python train.py --activation="swiglu" --rope_fraction=1.0 --extras=["capped logits"] --init_std_up=0.0203 --beta1=0.95 --weight_decay=0.045 --schedule="wsd" --decay_shape="cos" --final_lr_fraction=0.0
Each number is 128 + 24 x the weight over its row's rms, rounded and kept within 0 to 255. Layers, rows and columns count from 0. Numbers have three digits each. The size before them is the row's rms in percent of the matrix's.

# up: layer 5 MLP up, 896x224, rms 0.122, rows 880-895, columns 56-111
# down: layer 5 MLP down (transposed), 896x224, rms 0.0599, rows 880-895, columns 56-111
# gate: layer 5 MLP gate, 896x224, rms 0.114, rows 881-895, columns 56-111
up880 087:148108148111124109160107140160131115162181168149144152130135113182104121142123146149166133137137139120156126162124141155115117110157117144123159123128112140140138168127
down880 092:125094153134112130114125123176154115114128118103097136112149127124164116115149154147107088110112107124116137143150092145101120121111151130185132092170113128124085132111
gate881 101:126156095110148117089161089081145136106164167088143140105123084118115151149131130097107133127126149143097113098158144160125116130143091122128137114116160059134116147175
up881 103:135134136152100103179138128150114162136090152134187081125116098102147130128120145162123112162140176084139102131111123129071156160111138147099123130121125174142120101136
down881 103:177179159151145141106129142149156147110126147150145132126140095110137161128138114135127164107135105132110130119106126138148149123166152110129153118125129146099095118193
gate882 106:094143151162139067144103165120138136116140150103135132153128116094110154100114139108142136117101148176155165130108120153177120131117082112120115128158126131091105143141
up882 112:148115093123120168166134107142139105142145120141136114147134135144140104083112127137124158119146098148149147144118148108144142117131122122133106163145134134162095083158
down882 108:127110115063148152143208141127080141132129128179158105114118128119166108163117136127123169154107119129130140134128144125152176108126109153111139149121112137111193121095
gate883 090:131135108134086171103131144115165114119140140145123123125172085110123144147083132085177119131108129138152127118108117120115116128093160141150130081158107119150108104123
up883 090:163080120128097132150156138117106148098135116122120135114122125111141141150128099131097155125134122123095127142130082160120168119146137170148129122148108125112085162145
down883 092:102139097122152071117129146148140122154125118128122146134098133131152118134124126120129094193086119110152121106164142133149150110145127140147121161154176129125149122096
gate884 102:110164110128095151142171132113098101112123138138152137139113110156115135095094119126146132132160139116146142142134091124115122092121147151117141092109112107132123158128
up884 102:128113139127118105112154155126103109144071095121151138132146134130124118119128110128117103130139156156128112130100120142112109118143147172152116065153104132133114111174
down884 106:141111108139130114153153124152070126147141130120152097153137126138125119141139017116152140147101146197134110105116142134112164077159126113128137109136090061117124137116
gate885 086:138071153111131137135105122130147135099146105102128104079116151181139135075172110129131143143166173184144102133091165155130156130152101126133165139135157124107086137117
up885 085:103164107117135132117154148122131110160151144127144125141121154086124143173093126137155164126100135058108098131105102111133145143135122124149132126092162152117144142127
down885 091:105097095142163169110138114112119096164141110075117121170071154136130103107116131120081111147132091110152116175135140134136096128115143096135130114140084131131155066133
gate886 106:170139093145117135132103126174098118158120132126180159108118089120150093121172079160116120151121132100124137098101139096153129123128134142116115079143136099096125113144
up886 106:154095097129130138094117076112116140119105141130153128129115107132135108149130129110140154198144156104092107110117099111129097116125138211132080142145091178189134134146
down886 103:132160104105181135141140127129166123161153113131143164120129120170084116118126091136114077115134116088144131158142144149116111136157151096120143128147122140148104142143
gate887 095:141134110094169142160165105121144129113129168078151138139117143115114119108143159139138124109112115163134105135165101116143099141148121120148086093114100132116091105146
up887 105:149105141113113109129154129144126115131104087145148116142143142164133143127151135125169126132137172075159139099116148155125149182158130129156169149116160139161151137122
down887 100:120114122118085096115126178105135118102150157094134114153147146123186105104119152134128124103063105097096086166134142118125144126137116127110090124136146151103122102090
gate888 106:093127100117152130132086129182144179141120101128129109146154129135121120151091129083148169172063109142099078130133148185164130125108081125145138112088117155138114160147
up888 105:113090159135108111123114147136133113139131170129142154064136117147149110128140138115125132129117144136153171146132095133124107137135150132103117102081116118098112155131
down888 100:155109131108103101152150081127086103137132127138146131086162137122146125122117150137067128137155094131124156139161137147140141126150149159137157120109130129122099179126
gate889 106:138137107122129148136123122130059119151116136085117129129100104118142076129158073197167128095146106148122127114123150105139127148107079119121174136144141122115126117117
up889 107:090089139160128102095154142112166166073109117139094117130157155109135120166134133115093139137131104144136149113132151124134135134128148088178106189143087138154070128086
down889 106:122103124104141167106111082141148184120159097110142107131154149099136144170133116119144166102146109102126085116131145109088113152123114117180094110131172153086076132117
gate890 101:123116136173070101124106089074169136147120114087130149124154108125145079114140125154130081133119110136122124101108125157168113124121098119172122100164140071176157125127
up890 099:120145118114147097151176138123143079144129166153134126137150092142097097150120169129117160094100139145117110135147164146116120140108165159095099119105162108120122119177
down890 098:109103121141111102113137124117181103168149130086156150114138074120124119113103146130098155128128133172109111190128124129162097113126120147177177123131103105117145135121
gate891 098:116117112122100140110088160140139138151119114116138133157115088141142170137096123155155169138087136140140178137136056109140106093149141121100178137138145137137145124141
up891 094:157127130144122099149096109161167114151143105131101157117169112151150097131112167147140135105129105144096124161101084099146104109110072122143104109153070132159103160117
down891 091:109144102108164166106098148138106131066140098137124104114158108128153125115201104114118088111157160164124137126162120116136091158145097146145164129149167077081138164183
gate892 098:163150105147093134122133141155143093140122117144141131129124130148167145118176114099116154121107123167154151182149149117120129132138115126139138149119091148079147078121
up892 103:133132110151126129128139084152118084111157156112129131107153125130102073121107145169121108160143133077145097121101128130130111124139144123112128122137140146164100106147
down892 094:120125117115153095113046169133139120132124128099149114136162100102089158161110120127131148136137117143138106166111100152138167138116144157127154104123140136115101140095
gate893 098:178099113091086110105153156146142111130124152126105111133123147119166145164145171140109132133088148136132137128153124133174130127160082139154135109091115119105169161128
up893 098:095105158120164128090147152164096136102156115144138116118157077158121130137161132142105107120121115098128096106111144127110121160129152136136096092149122080124108116107
down893 106:178119105143089147107104169146129174144082138124144153146099173130130170112145144152183146151132087120147111132102143136118140112151160103126123105116092147126137158154
gate894 095:115133138133120096151163150145144133153056161107119138118100090129094090125121129130146128138117159123105126174110054133116127084107124132118132122108121100138121165114
up894 093:137141112095144170139116132113141162111143126119135099148097133094156136133108131127116106121132140124128098150134146147113107118152129124142143159091156122154125129129
down894 094:069144172136123100160150156176111159145107143163128113150106078116117106108126095144118150156110119106127147128115105145135109136108136106163166099154080143135118182136
gate895 103:127122104113112132124072121122132105138113147155124154110117118133118146124152106110113112126128099120100127150176114087152098106107136115146145159144078131109151159139
up895 105:142136155117114143103107139114110118128164139173137141124105161142142113130148137125116091133085093125141088126106125138160108146169156126171166139091131139185137116106
down895 102:135108136113131161095136147155147102162120128149171130148113140132136158129179108122113121149113102119136129098135089139127140132102142126136150102125134132105117187146